Part of a small language model's weights: MLP 704 SwiGLU, gated attention.
Each number is 500 + 40 x the weight over its row's rms, rounded and kept within 0 to 999. Layers, rows and columns count from 0. Numbers have three digits each. The size before them is the row's rms in percent of the matrix's.

# layer 5 MLP down (transposed), 704x256, rms 0.0855, rows 693-703, columns 64-127
080:492551489586472521508430495484560520468490540466502546405507616480482514461516546508513515466557484496474436526536435466548514530560574466545446476449501511453457465459530501523540499524506479
101:512530464577481521520522536467497520490488502440459466557568492452457528519446503457534403542437590472524526471548526578528512504483504467478482385532519494455496560453519524500456473554474462
099:511482491521474465532519493514522500502504542504469543541464492466479503511557534526505472515524507495466462527498512477447456452467543471592474518495450483473468416520493598528506461501408513
097:548472478495432473525490481471446451557490453489507447537524461529463478549553526517549543594472465519517560470511496585489554490502518477487521509579500495470411559474534533506542464516550488
097:556484518604507557491516526508565518560466398515525552486472450606533493455530429479535538495506532515479533552520534568537525464500522474509530489471454493521548465536518511447465621527490457
105:461459471498538547450508524437528465482458502510502508478524442596485458463444496535531474503576534490537501495513525508457429513618474511481466522541528491444522457458499469497508526451480475
113:532466508438537463487507532537513510495456572547486568533514500459476493538449491456479465465516533487414478462546495501439422553508514459513480479524484545482440513463459470517484570468495540
094:462478571594532501586519446563550459488479542488506518467484517459489479504545448607410538471529513481503557510509487560494483531493490504497514537479500487519498473505486475483570404556464500
105:401495513480428518520509623498520514528513560494466432509545520546510481542527503505518464601497541522466515527527513491477551507485451483506489606520525487537464463460548515533456485545523489
094:475517462462507492462472436511568530500478448525580396541528474461483537519422470493427516534471394530439522476481512521542572476489512500476477450497467481499533479568535608478505531475446478
085:421500490484521510530531531560471462532511445470556543471527435485507534499525513592509586548586589486528530508464507503581490507580405572442456540482469550464503515462533477528505446511428463
# layer 5 MLP gate, 704x256, rms 0.154, rows 694-703, columns 64-127
100:486467491530484472602467509501538490537452474550490492474482527467491570493430563444482539476507465530461477511444515482535541516457501514514499441499503512442521456455540562504577505540517535
103:540446489493493554496517486507510475470502504566524459478492505479473544472513513611544451433415563489485498477565464527532419460479479447472486493570516523429580574547500484485540551523497524
106:469475487508478507482516470509524484496550457543517496494477511445503493540465533584466542464545440497503541498456559531466560561475506496443535576597471493557471522443503495487600469511424473
090:471532503498453431454543510455537482532549420492495598536513390524529533497521453550504530520565474505532547495556566549566483446474506484459497516520497530406559457459467544465432465514475413
109:437487521518597586557550528469508487472469510402476547499549466486522498522471461488552506475495568514504469536501477464587617534489512546474482456534521551514422512463479492556483413483495493
114:519520525483509450498447494558570483461464506536414516532575529558504525511457466439480487466529566509449452514539441526553480504469508547487496466533505455527458530457461480541467453491495477
086:524554583469552561424499454469430468527472520465502526576476524520385494511581455517525460522482546453455475459437495541536523445544474516479494507469514488492449462557536459492479551506534509
107:514464486521521547532503498488517477499535469480537512453429498517518508553515501550499508518543511543541528463621497484462511559521571493548503507599492490498504480512548392442429524529450503
090:459457422503522450514487546498468515484504556554513474539540526521491466582492531451538542541441510525448582511565508551506547492487450522456466488491508477514466511426574513564501513536493508
089:529470464518492503513519509496516466511545511540538567501479504575530504509524532454484508503529412457550499488459465480483432476521454491494540524526500514576524468493513533456479581462525474
# layer 5 MLP up, 704x256, rms 0.147, rows 694-703, columns 64-127
103:483498496517483443427508502524474532494509546509473512474533493478550411467465554509502450475566539463427484519540487462486531431547493539478494437528462463499499487471471440496454504499446507
109:515470505468477495495531422484488504424489536558564440438455485472433463507492485541589467543471492440423446492513426433598460500449465525496429491413553493540515517582530502456433519488522531
099:525508505502481482528550478495492486516553499517519542451520515481546478511407459551436506463523551520404487500492497528448500492464432484481548502536476593588496539482505529469525525477514558
089:463483419525452385559516472537500496484545450513474509478516482524538579492561416463631558518541500478477462489505509535491495492469563398435570489433486547471589471530513522425506469494524554
106:565483496476557502472467471463469527452480519558490481460534564578497475515451499430514511509518482458537527530437470497489434428547501426511526505514502612517567489471525532432492504487498520
119:539512449489548532472504439551511525506464540510459537492566561494522492502464482404395481488568540510477451495548499521515463500464467534511539466500502494463479533492520499436527453484454469
088:525503568432496500530545475519416498455516465442459495527564541546465501573496477442563540507497525483520449566475552509473535502477473495477582435528469575490476530524502533445455482520472451
098:504519478443480547523524493538465483480564519490441537531510528523495492456523530465474535526614556481532481503511545404515516484528585534614537544539544478501497466500492457454496491571487464
094:495473500499484494458434536524551500475511500538631473474477460584527490470499528492515478558486461536453479508469574491473443555496466559508470500508541526497462553456522526547443537523461512
093:530495456400522503487494573593495519579501567487485532544515476488526458477516541513477486519531510560534498523477521495506554446492564533492522487579518444515510481485450508500515471445492561